{"n_layer": 10, "d_model": 160, "n_head": 2, "n_kv_head": 2, "head_dim": 64, "d_mlp": 640, "vocab_size": 2480, "activation": "relu", "norm": "layernorm", "norm_place": "pre", "norm_eps": 1e-06, "positions": "learned", "qk_norm": false, "attn_scale": 0.125, "bias": "all", "tie_embeddings": true, "parallel_block": false, "init": "normal", "init_std_qkv": 0.0253, "init_std_o": 0.00566, "init_std_up": 0.0253, "init_std_down": 0.00566, "init_out_by_depth": true, "optimizer": "muon_variant", "lr": 0.00672, "lr_mult_o": 4.0, "lr_mult_up": 1.21, "beta1": 0.93, "lr_head": 0.00481, "grad_clip": 0.5, "warmup_steps": 200, "schedule": "wsd", "decay_fraction": 0.794, "decay_shape": "pow", "final_lr_fraction": 0.0, "batch_tokens": 8192, "seq_len": 384, "doc_mask": true, "train_tokens": 133100000, "steps": 16248, "dataset": "wikipedia_en"}
Each number is 128 + 32 x the weight over its row's rms, rounded and kept within 0 to 255. Layers, rows and columns count from 0. Numbers have three digits each. The size before them is the row's rms in percent of the matrix's.

# up: layer 6 MLP up, 640x160, rms 0.272, rows 122-203, columns 0-79
# down: layer 6 MLP down (transposed), 640x160, rms 0.0592, rows 122-202, columns 0-79
up122 105:138134093047126108137129136130123165137117186134160069129111120100118101144118138129107172135163074133112098168144100125087100127164163079102029197090136137091128147135153195081139135190133209088101117064132140148151134099146080115132117093
down122 106:122180119115136152176092090155123121171148131107142117156121138110140118191150129145175159133115100148094054091147119137162045137078095158167165172182162097157135141083092146151119129126140089135127200151113048120139136079153125169119082099
up123 112:154097139110059122152149115118137109128117150111126113118194139123174159164170119110122180168093147142121073116151124193160119133076098064174157133083108134046099128140135123121148139092086152158082110143099162061070130130133132120189081072
down123 122:157152103108084086116093099124143164137086118179102132141104173155119102116169086105107177113116107154123124155158149037083131145104122135126118046132155119112139165164122132200117099146156187093133059103184164128131075146059151133135082160
up124 103:134104097174148080078159140171136173102139154137160053120209125134110162067175153161119204108119146085089095065150106120137142157081127115142129127101101127118116124072119089117146088144165162109179113155200099181113150182177112133130069168
down124 096:044123131118157121156180088152105120096144132103125113141146104136161127173146137134089159123138117114183198127094118153163067167156128096091103086094058194138108135165158168162104117145070120092095091111173115155133139084089183155116130138
up125 103:142129066084157130109091104128151078149141133090101100095106061152117151154198102119114120146151121170145080079163073131146145154115101084147193128167139144115158112123136158136125117148088070099132163111072127151129140143083105147140176125
down125 099:126135097103145077154081140116162118124120103122085142166131180096138166160138147155117168150174148093135188132127150102125129086136141162089075137117133098102072065132089177096145124154117097185100106186087045142089097129146165151059149127
up126 106:102170151181146076097120070096080092184145159155110145085094096109130153118197134181095163157181146176159088089141108161144124092077097177092135114166087107125128135134103199166112132151090091137117120172101141102135151167111119080110107137
down126 108:113103144210132166116144164120126149122123171117076154108155099155126162086153091124114141107050134097063169166130138156082155188151140060165105141076075116091132150094037158166156160147140119139121132101080140085178105156085123113141112119
up127 106:139079115117050180062109192193132172136121157155109086117176121152096074111168138102167167126128174115161095143096209125153168067117147166141160180077105121092091139152090082127134091098122096129134107110142140112131128143117139056189049135
down127 088:096135199114175135124140129135127137112118117165112166088117136123134167062145141144102123156077117136125080217162102141145135172127179122129123078121135134123127106132144065100149064097080174090074149181118100161187087095091114155065130069
up128 100:131139166124097136124172136152163150124157125120171175165174135135130125128120144163138143118156118092181067149154196155153140175142045115139159228147129119127110085117150146158111095152160105129125113145044129103111130126089114078188140117
down128 115:121143116116112171149130131082112134137077106124099135093119196091091078111083160095165116143108085102167116147132134130122118109117127133151165108143144113124161152165094116123133197035096127176102078151153129130170155102160106162150197121
up129 091:070048142062186087137115168144140146116123131195096103093158136096158106132200114154090105102148101123090129088190136134100130146120143136134131145121119125107179189102184135136132126125067150109194101154148090133153199196149157142120081143
down129 095:155165121126133092174102147101171078099132105113143154135108178149128166156072158161149220102135103123127142189105138191168084162113179115121111202120096097103203169131090073086120115102146164126140160057150096130128107104119118117098092129
up130 096:112126101077111116131079156123148198173122108134080140095103194145083091102146109143185120106133124137110102087139123129122159141159131102090106134093152103109158170110114112152134122114144178114101113114167088202161143147232144175161174063
down130 092:168053137143162139081150153143114133135117102122167163161143146108140113161165131109144157066152108136111165148174142130088126127096150156154091051149064063091152145156132153114144113145140102194095144134127165068127088135105186156201164109
up131 102:151121145139132178118121146069131173087072119172078117164147099127092225063134114103194107087141141175132137153137071136124095093117137140110106066160183088126130096104131126148108124131164131116174091167161165088075103150145162135131092113
down131 094:071114110119182107114160146116099122143113133050127091158152129173116151177173133156084111184129113141073080135111167183108101115141133127188117121115153145204114068154176101149092133145104095083141163167066094141110152135129105145120181072
up132 080:125171124086143153086136124108130119085182098084074114133075159083159173088171144079194098103140159104126107182131135116170158146139133151155091135124105069142146101125118088118132150130106123168162136186171099136169104162121097172173127106
down132 096:144137146130109150092128110201071118151106110165085145096070136172097140182146121082064126117178103140119147071107134102122189078144126165152150135090135139097153112154163176140100111123158059094102116101095149158159137098150168171122097133
up133 103:125135126113187147150152110144088108162133073064110120099175154184064127085179080132178107116144101118088145117146171079071067162087138082116119120137106155153104126082172106168118127101139136153140119124106070087103060138125088136094169150
down133 102:164140176110156116096125097109069145120156117071156081120115127096137117138102171152129120140129134107169080126090157145174110154145082122127150171161076153088090118135149088142080102063150129084101105136094161177139226149163086106129113179
up134 095:085115096180040066172078129108078093131152140162193122119160107120127162113137140132088152068133120109130129154129118151078125119055132125134121186131147111162122129099153162117162141191096147113158098164119111158105128108148177165108153127
down134 100:094075106097134153122134111135206085068181097109107082153108083137096161087156115146102147165153174109084120067125126107102116176198138104096116148077129098167111155127102123175132141108190138071141061142165130155109115095151109103129147143
up135 105:142073138126090086151162121096148086124117127112099159122162144138117151131144119100119154171181124150092139171119130109172138116099091118153203153123118128132129126101098125155175109107066145114132116182154135111090142092136090161180152196
down135 100:153119126136114079129126184093101163105155121131093095108213112106090126131124173147079141143090156078140179147140120169149132115150178094163117135134141091114118192094132074144189145154134154127141136111148104139156163159096133144118019138
up136 097:172157119115129117114164129068127107125108136087059143103107140088099110164137095170155146144175076127074122126052144124073129103066154192112122124138108081133085120148196147129125164149113135168147172135095125150114159107154173095110149117
down136 092:082124074102120130207144144186135146146168133164121086121055097115113124120180143177105094133134162086195101126178155148121072091137098122128093146132138140147122181094148103148128136157087140114129118153117114140158126103127127103142120118
up137 105:154140116081126161107184162124171114087109150144125130170157137140143087141174082099075126073154118054175137121183214137138122099147138111093136102147121148114161175120121151116137173104116093087140142159141151107086084096109221164109099122
down137 107:151122133124168118147066135106167126128113127126169178131152150178121148115095077180106179165098132102091121106151061124090140139160127112092131143134139199126127155089142138078136117130146102183155165104114125112166172155097094172097159122
up138 098:117173063141126120120078136122084116129127112151129186176205143114133169165107133110109148124093125131132103171109159129153144083127105162094167074137137171103112109170122108143172092103090107161163156180119123104152132140076104123048152115
down138 094:125091162118160124137114132096168116129155129184175116093160081149086158078119149178140154162070153135102161074141068142075098100170148108151104132109105150129116099163101159112107138210141139095135085098137138107114100081162094151142141079
up139 098:120136154110149180145187146176143125113096092150094124147151156162140120072134138164113091156172127207099119136136104086178110110123111168140130138132163126198102092148082125145111169109077152168111115106072115101152070127099163117131154125
down139 099:115072095122168111100122123045138116134141114069173131150038120142167159112151115155145171146098077159169144139116104116156175112201104101117135144102110123164155147168073158085090141148135110094066133098137111181125109060160127094146128151
up140 099:126094080147183121058110134171199081159156102111132117191092132107118163093127176124120157025166155076141099112185117152096137149116074101127167149142091134127128186106113138113093129129130146050132089077154118108106179122083127190133158116
down140 102:134158132112124126153069147114170151126165127118156148116110091185111078039110157144160164131145149152113125141117076161145111131094108134133154146197153139141092164092105165050103130112175172130064126101095130105113116140097181167104133099
up141 100:070051132144148127087145123149130141105125143152142216182175148134083157079148132141083125102080138082161126120086126204067108126128150149190115148141150090116152102148123156130177128162157127100175103133151102168115082141118142117079123114
down141 097:087164073118107169067076122109123132152117166146114112184079109165107147142117123130084097147153147125184089124120147161135092186128118093161134107110140098147156082161160180145110142146047061124147178164127107133111143147135085125152135094
up142 095:115191137110119115117140173181102150106088087160143243121137092086110137084128127104185125109076102169178144119165118170119117097146174218127135144117115109132094138138055109145073107184134129183122130208136170073098114158167116154177141124
down142 103:167094149144110163099060131131104174176136175165091115101151084183107158128148096156189099085135151133089134108166070080135107067183067156172109157171148156157054087105069148153131184106095061132142118124061147154108058081155146140168100135
up143 104:143129072127072154130172042187105150137161151143136128136154104146124183121114071101108118121084138117108115172089099126174114119122179091163133150117120105204128191140204082168135123089139115129078155118166118047130116136120113104154182136
down143 101:129139189175143116152108119186167137086192126150124109114113123155058155127114162079085132142157076147151153153116137100108168103131110155159083150179153085149080135074067129116125160177106108130103051139105171107191113160106121176097063125
up144 106:096163153066158145142071130167114110137162157112154082122150098140129154170116111111085121118212214110097069144116165091162141098127138096150123179124140099107163163105086141125165132142161103149150181095132140162083118075130163124173172101
down144 106:085133117108131134115148089100088153170149120183119176162148166120164076134106124103138160154095073137102130130140092147183142142111200168140144169131139093134148109129172148082127103176134109147138180144149085085100142085111097151084099132
up145 101:124075105129105077100116190157067125110081109101142174100139154094082128167107099132110116114117153120146140184145101098093185105139161113222091113162146148118115084097135110120162119126164176159111112098140195123150112195051130122151134062
down145 101:124226100145097130148126134113189125143136134140124098148126092105147176125156108159087122100169141108135090104118132144217100107126068123132118137153126173141135109119093120142117089102145121123194134125147131128186096124134130146178133131
up146 093:141119090123223109135065121159159106128138163178111164132129089079067070078124133163122107119057121112139123173119110131121118190151129150156188175145126145054078146083159118115130082125129109142116095069130118171095159200134091132130125067
down146 095:087107141096128145107198106140097170172117120109139104156107149152113157119150100079070154134162108154081122113204176138140079103143188140100081096126153114120133144047101137128089051167115066204149156158115118102135118104117142144124162184
up147 099:158108136097125098186142143111082182178082110147087102142112131113167138154143173084098091136130144115155099104082073115118144095137179156130121082103162093100145156119152073205154132070119177143120144162127108087116193103146120147148049154
down147 101:165113133087155131170169130135135109116172177151177092120142126122075085084115114146174158059136162140115099145166104165165100091106075082094119138149148156108098072115120213093159119099110113157121079116126156149144127116102086119167169133
up148 106:061101062123159142126138065185117148130091130152132102118096165146102168108098127187151152088123068136123130139159094138100128166030142098142085075139173102130139173021139126113129144085153158142144135127120136091115124128143140155136151093
down148 113:144161128101145146139076120094144178153151151172103166095126117162109093164113072116077140089104098131107132158147145121128086062139126130147182074145155119175130127186180127135220163118146107135133178098128181112185158172148066089145115124
up149 095:129148099051122146076135134124183101110096119129169091112134175124121107163122102171141123154145086091102155151131137088139139132156128144131178178077129163118138195197173112176182152162093124090097091139108095097151077126141121073115138167
down149 105:086118141147154124123142110161064122169139061075132140133159152171150069169131115085097104131121112117153101140143138139109098112127062119132101114141103052168143114131142163093132105088128161124151131092118134128074181133183163136140153171
up150 098:108133167155132162120135086114116122098073155150145107130114110116147035102151109127108132144195099123047130071076138138135175088154182139173124146092141136125142139128149122122082126157182126166196099143155110128115094158108062102126123173
down150 100:184079101139095126128144188148118073149148095153151138157091158087153163088140155159163112107132125107124102111134147166155185181092112115110129092099155168172082132098106141093177197111128150156132123106100095209152112185119110114118147131
up151 098:151133064099101137092151092152103143157101123116114095128137083117152134135130126165145075104125172156155132099116130113130141118158089095108172154135111117177121152210170121165117117107111127090109152179141141133112144182146115118124135099
down151 105:135095066132142094134088146112160159133131110196110107136164171144094091160099126145139143151134153122115141209101138110138123132141131154136123097127098169133136180101143187148122160151109112085158128091125154123085127097076146086142129125
up152 105:062111113161126077117142131163159133146088182119167138211170090061144155071146103160125120138134120129119104141143098109148117106166156113150149163155103063127109134110088118168120206112117075140133092126099108099131133110143159146139124193
down152 114:154108147116113125152132059166138123135125135073195139143129180087075111076164156119144118091069102103072105175182144113115110106141150152103090164171116102114164129142156154068126128157184114114157112144105100173106105180159157119131119156
up153 094:106146100150159132103105198157115166139163134185143075119122167108163087100157108133131171106129122100091190086105104149123085141153133127115097111147179100000137160063126130122124107202130119095084063126145083094148135152092114146156124181
down153 098:088087177077070139134131094082147129129134175114154130147113168190107119174126133143156180160109115175161119148127083122084064139081165115090166109130111150165093159111187177135106143056118088079173115099111115127116122175122136191173159158
up154 104:054093075051174109106147216112084127086131143157112170154097143162164149131107115093136099121113159112127139082115151100120182140113121108114160138104095148168119193087128157131085109165091155132103116203094098144118131147140131093085196166
down154 103:142108088144008169195111161156205128136104157171154102080202137055081102108179127128125133123101122173133152221091129065100160121177107134149133095130159083105128120141149106107154116120086162112181153134178146109138176155113157136134101113
up155 090:102095093199117080129187180165105113155155096097151128128106139105175196077145179158150186116104137064121075145167064147123116130083142089178146117126105130124127132092127122176105197141116150102224112094132126164152138184170113122139071126
down155 099:150186154110120128073135128137116073107163127143122145105102117164159123139091079097172136097135142103141135138148176140122174171088079154102172097089140121149126115156143114095163062144153090097071122113164040129122130098155138110107190062
up156 093:120143143135109187154091128140153121123047155171202143106190121127153126104122120168133104126155077104156118114198087112154115116140110116183126067101120164134083179111126116110117119101112139155109129105127140143155152137114139158137108144
down156 092:129150123108148117081116149163081147096076143164107128165058103099135163148171127112148071178116105173088139141170121134103187142170148127077181134105175147113169115189167140114121151147111086067131141109165094121173169085193075087106154124
up157 096:111088153119130084173104138134094177117082067114167078094137078115163169122129138117181069148165157125131088136162124094097148122093122069145144193137087154158150133119134113119116119115129137130162130105128077185191160147096199072137182084
down157 085:235122114078098149151157139154100095160206121139136172090097096122125116128178077116107169191132143117046154154133129146116189170081116126182111114120130169167093046094185132129141146093083084125122114099136170099103061116143125079137172123
up158 096:118158120092116110155097115116139066068152115155141120152139100104156119126112146091131154159155109141135161148149103123135160102080127074090129204120105116151128159174181169133099154119130171075101138140133126141101191191135056149085170128
down158 099:141123161146156121143148132094074151090129149068119070142100110107118173115163149142183205126106145060142153125094132208104086152149092185112091118159136171190075136166148104128122119151102088068125138128103106113119187124108161130180142165
up159 106:092145112128106154109135127113178117165192125132103149112128118106151128155157091123135153126194130134086133070136151204162167167097188123156097117124128149105112154108120077203158085186108134126095135113134107069132150102164114138143170159
down159 113:152114154117080210115147131100155147187132121138121141145119165133110095134158130173122169086136102149099125158127102113149152105148175175128119149069145157095150117028110160132156089124159120147081109116178151148103179068058131137109051115
up160 105:160134102077155162089161157085102129120141138112128150123147143101144101094132158106188088064135109165121101084095170043185161141112160133114122143142120113107156148130094120090073163156108109149123151128144103091125202169162189145153165091
down160 100:141076143148224131151073082076124112124155110166147128151102172123139152177159103168109192137115145139212175115166131111187088140088145146089127157121094148107138099127115138118122111072136155135101133114153141097185061123133105137184063142
up161 090:115134113148108135103149121094156132122145090108182142186106052126166091125135095101120137085089147151154115186148157143161173143158170151143162118166171119096158144137107094180073155101124141067083159153118198192166137137073091082121182116
down161 088:099172118092137063095229143096130138092115094108115106180119104154115146129116176110109138203132130184143134084107118140104088135121130163128128088093100174127135145133092121077156188144132137153113100129107145122117146108068182091153119157
up162 093:066193137091105180143106110176126122126046120127169176131152140127142086175094065149131157099065118159164091098165144120140178111176165134081120158102149116171085131135111106119189138149105173094079137144128138106076113152134135185139178084
down162 092:138078118164132141120117089141163154115162081078142132131177145099121114164102152079147082076125168138125104112147139079137170100093156177137100078152131149133151165139139135155132135180161129119158042132117186148134154144134183131173139103
up163 095:139114106082123138166165125133185135105050111182164106092184123128075081166093043137096128156112058137092068140132107123163172137130121133202097137149117107103094164090155138091152110132144134107168140117186173136082138164118173109086168117
down163 106:182149084183140142125143082119169143124113104125097141139095164163127169177123107119158166109048149131120146100087184144119093099111047075139093141101122111157151064160166152185130122083152158142097144099124113147114170135100120107138078146
up164 104:109136116078124096122097151121085133091059131144120148116152143186099093103122134087136102178131140117091131205107133121128082107126133105148120091097156092092092196112143115106125112110086109147170183156107104117159205146168134159136124138
down164 108:129093140115133121077099109058106164118138132112128116096139067154166143178143090108158140108085125112177140152051154104057109169146146164109128139101108087136154077134168100140143088118143143077160117175173165115057106125156130129159115113
up165 090:108104099080158071099179152162179160166063178187144124084114133129143145091105107161100130122142097113182114093143131137091154130083091071091086099101122209111128150121172149120180105090142123142091062107126173134123110134175143103166100086
down165 095:145121119142180106161062115156137128115138167153072123143101131136101189171144113122120149111193117100154135116105186173144086088131175110117151060130145134101118110127085070146127142169135074093114087120085151149143095102112106187092136217
up166 100:119135087212161126168161165094092144096148141131113177101130105093106116111151128102093141111146176135119146112180102103139106124064128134129123147126118160109119128172145118158126185074111184109037108131128118113121127141130119048129109075
down166 101:149125133137134124097163136122106133114123124128126154090082106132125121109178139154187206135134101097097125162114118119110135147196145121099169121163151159171150110064139105139098170105159142155151078108125123129128103130118107170155137144
up167 105:144111086124145110133130186126141090128107143100148115098137134134128182063090166127122080186110088137150109125122133140197178123072046119141139075150151146139041098178133154149108130128129138149116158179105101155133121160080075094115102097
down167 101:120109201076142152151154124097180123132201124138113118079114075110135128208119117171133144115140157137121089106143116101161168190065209138141135108110097108113144161116137157143133156080098109115121175201106109084139054135137136124165126092
up168 103:079129111101146105133143153139125102142210074174163119175110080127158096217112122114131155165144168090103106109134197115088179179095077145151140145124176094136154103132097155102070168090124134126083088121173154115082095132145165100111186132
down168 100:112126090116100122038106104202124165160105112085127157095144089090147180144137111128156110123073077118138122145082116133173111143125113152105119100055078097122086073142100089143138125127109166104106114103162145122142080170063134141195096095
up169 103:143070123100090131087033130118095115149073078102144141128119162123109159092125075164136100100119136113120105075125129087184108177124091164094118210174102126123152135123154109106172129148179199134143119130092138100115066121151156140119114132
down169 091:095145221148134135132151090114174077101110130140194121150125168143119178103134164124113165104143133157159148141140094082159133165065143115150107106102133176147103144152116125163135108145162156109118078153139076123138161125123121169101127047
up170 109:051168119079119170096076140107110091086089135113182126124150083169109171103094076119118155109154124164153144114101090115177148125111135164034122155095163085145180142118076116162107137123149097163111173147095128120147115152119107174067214159
down170 101:124092106118153099092116102169122154168156140162102158157161111108163142063147168087131114124135145082120135139141063125109147112103156156100154106166114143152142163157136140124208138145160135091091087138100163209133110141078094150154110142
up171 100:150143070116115062198104108069127063118162124089185104132087124105156103105105076124173118109158139103154173097127146180130153140175103136158087168134124142092118151102079131157097126109074178134131119105185062162117158132138184191076154150
down171 103:116118116143142121161192088107068159126117122145066148119052071103136079139171155126115075121143118169115109137114107156150097135090135111112098076113138107179101124114153094076144124089140162183182127124147158119059148176086095156188140154
up172 108:124100102127102111120097111115113205123091140093151166087145175105070104174067054154132121094101113142132110122107152144134150128140139095140125148093128160100092118115136185188066084157170170108169159135229073154092156163116194158105093125
down172 103:155073169156127071074122126102160114124121167109138118090146136131089157094157105124133203104098116129106137110120112099167114163140130073164102136194146179084149210089098106176182186113184129190075081162136157200149072121107142159127067125
up173 133:136104128166127138130162152073073173137164106122127125167156067085125104132153099071146105136076135154146101092118108108075171136163080086145089110154146141069166156124123134127153131138083089117110175128131134102164202108144112089155165156
down173 144:110135134178140118128126104120090170101130116097164100181204126097158102088128107072121096127113116106159103086071095125071141109093142099125139120169139141133175081131187128128156088129123104093114163101200114089208152125086129182190165119
up174 101:190151106082159134182148052099132102146088209111100161125094052117129149112114132168192128124133156121138139150082111126190145133102115128054126178103139116122151194123066092150140209116112127128134114113120145113128129190123171149077168114
down174 103:086160138185132124178107164136132087169150104142164116131116133206198144142124108154140139166125088103138136155077148070093108103080167177144095080112116172081153125129142142117088073140101054144100174149176156087117141128164141169050133145
up175 102:127115197163112097111093054160176110145104115106139107136140119126109149085140154140133114155087144107201134163075112052173047171140117106123126143188119122104103125120156134144104146137149153089115106113104179115143122173139098144104116136
down175 093:173095134177035142162132175060117144143165158084124139133155124182101125086167147112150131136117117165138158070116124128119160187127046131153122107119092163098079078110172231111101109090080117095064180100116121136112125111068124134117165128
up176 096:112161139103136051145159113125182145143159142098164166125110136129099132159116114156119116092163119162138142148089139208181067149104083120087146113121138128106178108146127125161147146110160159107162118091146154115048113139093094154140045086
down176 093:176157135115146141129083132140052169113147157158134078172127126124073128141178093102173117122103169082103094119148114111103137144155103137175118136138174154162110124113074091159113116137152112112094027162123110178238161156169156175134109105
up177 093:116122134133145113127173081141108141175091170098178167148107119171147103113165147124143139142127135150132139115106104106035141116181130061107185133119177133151103130159055165182125145132075208091123142159162136094113122124096123137085116110
down177 103:115066072135096130118169137115145163106119115119077108121132160136127147189072129088154135101123224108148115111145123123188135127188091135081169168113104101087134084107138108065167090118103125192171096141114124146167106161077114113128092191
up178 118:144143145126152135134153092075142146087087149099157154114200109136097155143154107171108070174106137110159130125130145156153127123104147179099125149169134113116160191093126125100113139094160140132098098144097134127151086118168120123143075171
down178 111:161147123132093135118137097139150132164097132133124103193166170069199103171200093145116169129097122147117136144110105089150232099179122161110083154183131122154106194108185128095154087071126110089142112117128161090148146073123114138162078072
up179 100:126148138155147128101121153100112159153105050170133124117115122078125192145121152141142204141147115174192071065101161118172172104114100131082169227118034130070109108152113111139138081174124146128175090129144142119101104114094154116050119125
down179 085:126176189105117148101136116147115132149132164134173106118151169036066124120086083151205052095126144125167104180141085114117124140111180132173126135146155157141108151134091092150157166119157060133102178170141130163172154166094097116194164123
up180 092:209085063161178161178107143089122128120116152187131112125193038082105078150107125080099089135189112131133101144110126130124112145145126128142111082169129155160212137166116115159133091162069121137099166125128124155119179182105132156106154102
down180 092:105151105160132102145171125162138151114107154141113109138116120047151148138106079113105066102161129134126098141109109169145183186132161165097134104118167114173206105157116130097147109131116088109156142097172125187154172052205114068145148182
up181 107:114091074129090105179151110116091082116100211107089125111102142157105080122092148249247122108174094080082126139088124110126193113116139136149156137109142126093164128166183088160103150113150198171150161096126116098131125121136139117146121107
down181 109:174156170200136165114134142132136108185153125111124153129087085096146160131129155113095124162139119209126125140105096125145109112150116185135135142128178139087182131160089120111111095074062105063095166170129153135114114091140153166134118087
up182 100:149121075158131153068136138102115137182144153151141183111152049095188119071068170134141141107103131090112137106145111063123147150126099119146059113100130085127113180116109134115126104118121142114174087137121111052111185096141166111111141169
down182 104:084129122171144082124084148176127157140072206106114134127144140147159130184156141097123106130126144192178100150131184150086134085137098104106133139068117130095108156190093116099103138180148184137186026128163148126081133098121111116075142109
up183 100:119084142121154217152203132088155145164090104095131197069140155083149136092184156091134115168075144094148156153152142177176132117146152125160150182175140101130126136170102129134131142116056156119074177097103152076154080142151097093144121129
down183 095:111135178064098115159108140195138103132141153136106092144105190100173161156135186192097169091097147187097086172180155134140142088094162103106083132134156175061108138107166101153128113101078164117113100136135156084174116157122209163090134075
up184 089:107115104115141136122147115121094084106117102117102104186182065165060159144088171105105186181128140117138167125102154107125112162110123106151059141135082153131143033110145102109120123138109143159150136117164156127082165109101145216090127086
down184 096:076138167129055137090149125152156092113147111174120119108095150171098164113165110122071127139140089123136160107159088161187156175117136123173133138147149120105165111065128135128189101075116114073163128127141056238146126122132160171175076157
up185 102:113162105140162111075140111127146140133110151158124100146112176088107136149073173181122173119203157114107155070102120125153099101082114083099109129096098164125130159113124166119172157141120154153178160190151127098152131119079180213172153154
down185 104:138155122140155140107076157146085152119152133084110129132040064162133142149159139095128120131160107104133133102173147165080138158060141169134131090191097158128163153132154102091120176133146077138133136121179165132116092201133194058140122077
up186 115:073107179076126122147110099148174098101084145116155114137143181081106143151137140102055087086115049142163090115130110143143115131154146150153125103140110111172138189151118091119123149108149146110107155145164152087091125108082108118081119123
down186 113:149071110149159084080109152155095116122075158125138123129103196135123122095137145161164104126103069125130112150236126118110148093141174067113150139119142147143119159151134093083090140093113076128091164177088175128103141165220109119130169170
up187 099:133064132113091095141114142215150051103123118114170106111122124079147136064123132151155097129135125128145126142115097153171140094150132120094090158122103076103110140059125107122163139153092155135103129202195108110112146144169150149217188167
down187 096:110172088098108146125105168100143095108110149076144099114111158146129180131103091143063131160110082058101183191202181133086153177147145146117117116106058097129119067096160128134131140136071074146111119085171100110183120071066143132057118147
up188 101:121132154178150104125078095130122091084096136124110062170125118121132142120134096149132124142152093160129162127110139169142167140095113106116123181139125104101108119174115063170162164097131159151135119152166115114109083180166107133158097182
down188 109:108156118127136091102111154145083084198127075071075130131116156150146114133120171088140113185099156187168183099110169122147144137103140076076137117142089116128126041121151110138115092166220123104175118133168109127118133112072110169171103109
up189 116:091112106134117144147202066135172139116178159125098103170168128137138092085145090100142127108130116144152128090164115153098070127117102155118214101182087123147133119121141067150130136110149112107115110138142191128087083146163094091155158109
down189 116:103179114068156141124109114121108112140106115151162115110099143107134077125106125152125130138155134160153132165188130088147143154129149110091041153127126182137072148091155162171153120050133111121107179162145146109114069112177164131095159155
up190 103:104145089125126085115098128127131105160072097145192151139115154107128104115127163115121108138183145138149099068120132119116088135090127134149143168145127109127165118154168114212130106091144133128130183155195118174081141192162190091127131148
down190 103:107160099111127094097132155075161151153160097107126144123154196174174124186122088189103103124170114072100159143149131114143195064110167180167151152159143173079072154132140118147135139153117151127172132081109224103119155097142155130139148100
up191 103:219121128152100171103146127156131132160110164108170181053167128106080151154155074129130144116068107111126149093084035158086113157181168120131095117148130103147147110138141161166097150075182120155142067139089159117129108158152063056114075108
down191 103:151098121113141121157191126081138166126152114199149143151152125180137097120109098059135109145104164142164151134142133109140050105113143130105109094234084136161082090100132213063071124187107099100091186155171102130093178126147136152193109134
up192 093:144085075109111090090135116184154114082146118146139104110171142049153138122055139181159125148136112146157139140095133142180157087145105084122179100157123038045122077179138154141110096202134167091136093149154146095151155171128094115107100143
down192 096:113137129131124119096143157061096110118143188175081177131171085115133111116126116093100156055190089131109147105156144067165112169138087122132153125144099108063179139134135091097150114138117145161148127099174137116165132030095125131136131123
up193 105:103145125121105104126169119158143115151133091115085088103056117107121117169178119177199106129132183134139086129097069090129110125117179124143114181168133114185104164138145097085100109085118105126121140201141156078061133187124188095175181112
down193 112:162158124116162138096099167125115127171179086105112164132105120129087166181112131115125114105107099150166116163073115122080153129104057145124105152098175203112125066148162198121066125189099101111147133113151130121131139127098135059114101065
up194 091:130169094136095147066098141145115128099131175204169122088132141087092142179158132141096151108098079145071100172120131067150103118191134098154107134142105132163168086144123127156099088116118135176110159129176118146107119122145149121134128146
down194 099:090121076142161150090124088178163096134164085159148132078076122093094148116119097139082171125098119142152146056072196101101134074114081209142104089101102168111080161142101150094085082164157129103101155115163125141120076141188163113138153147
up195 083:170111183203183132149099150145118093119142169121146116183132072135153070137136124161126142168169176106184136084156145177138119131101108146177133125104118091134161078136164148223158122143100117111077081133124199115164094114129119081131124152
down195 094:152121147158104144069102161112168149118164119085115134116116151082134086080114178116155079062118142149127102104117108158135126093110125167119117175150175163114151113137117146076096124090108132089135113066061147104120103116105168194117109136
up196 100:191104116110159144084182116083123151167134096193094092090103091093106189131150077153140119159147162145094064132125110101102164113132070103126126147129133148094104139139128096151136131134199099186112114167126116137112110111115099172139123112
down196 100:101140112140075100146088082155146134184081150144154110088127159111147095135089099171165101115105143142134119131131090118106181160157099112117123138127125124172133113109116138103086174162069115112161213114095109148111104162139175151072125120
up197 098:078082068094138204139137137199122178169085161095127152115164125090124120155102083163114149169142089121129130105156134168087075149105159161212117129101204095138145141123153094124139088128116180119113124127171181138109165105099145145143211117
down197 114:164130085149082119086084133134119037148107122074106179069116103093118162137129168149100193178133088132112151152142159115129186155083150112082135153164115107101206041115164091145118170140148151113148155041129122100156125150098139120116142142
up198 099:099146150112168130147118161086097147102100120156168160133128134133130114095120143166118067168159144073161146111178134133125078130142086077194146131102109081114164065100122162156141168132153170164111152112071141098148135127092088065140128101
down198 093:172129118174132100138125126133098091132119126108172116069100163082178127142121141061109119126165135184135136133159106152174185159126170098145084127111178106017114128128144100153124142164111108155095101185111143084136141142212088152134118127
up199 099:141092122121044183106111145108139126065123171119139066134197175107117138110156151119097128175088112110100138093163156125223145117087114127101122132029133204113116077113129162161149175166152169122101090155109095134109103116120169056122129156
down199 106:145092086106134144127090117168141141136162115209155176095105183054173088176139106099085054115121142131176076115087130091106194168150099171089172137099142100114181125098140132089126147130192110134193141119078101084107106177124179134145104108
up200 093:083082103128190098124111132126105151105188134149180202115163147142130139191152098192115109143104132161079169116116100128114104169203106124119143112134131104112088142120198174151105123134112095171125104122151143107098076107142157100146144108
down200 106:176132072122170083065212113124163143129155145126118103161118137143127154157123107081140137124136153098169182052070123090058098128122166103073160137106155180119166096100172077127098149139155156146135177170101126205060109121091113069115146170
up201 108:117067111116124104124077128154142150123082153118182133145146125062139146117125085154092175113145112137116167152118113155110099121094138156200120170144157167124111168124106142078096154145157083115126138131105158158108091135158107129161160111
down201 106:122165137140176145136149099117159142122154123103149097110167184142150100102084181077174153087120149168118168109146111154153108105128147159101128136129079126069152156099145179180082084105138100116110126114130128120120107149133072179084146096
up202 098:143119113113152166114137121116115133131105088173112129149110136147138072096101113125113154105091103130097173115128127131167122102103141097160149104106075157190161101176083134115138173114120123072094116228067113131086163128113179155145150158
down202 081:086138085114133105127172149138151092182158101058097117116102144177175112149100130080080147109043135136119098149151112152149132176129145119155072120142077114085116164153119100166133061134078151118180187139060069131133111146171141168110181056
up203 102:082109162067112136112084149139100165159113166109129131124151151119139190119138129170087116175180135124135143096127083140174066133074120175157130119152089152118137103180142143171135160127123124121155210147130157103074087095133083152065125182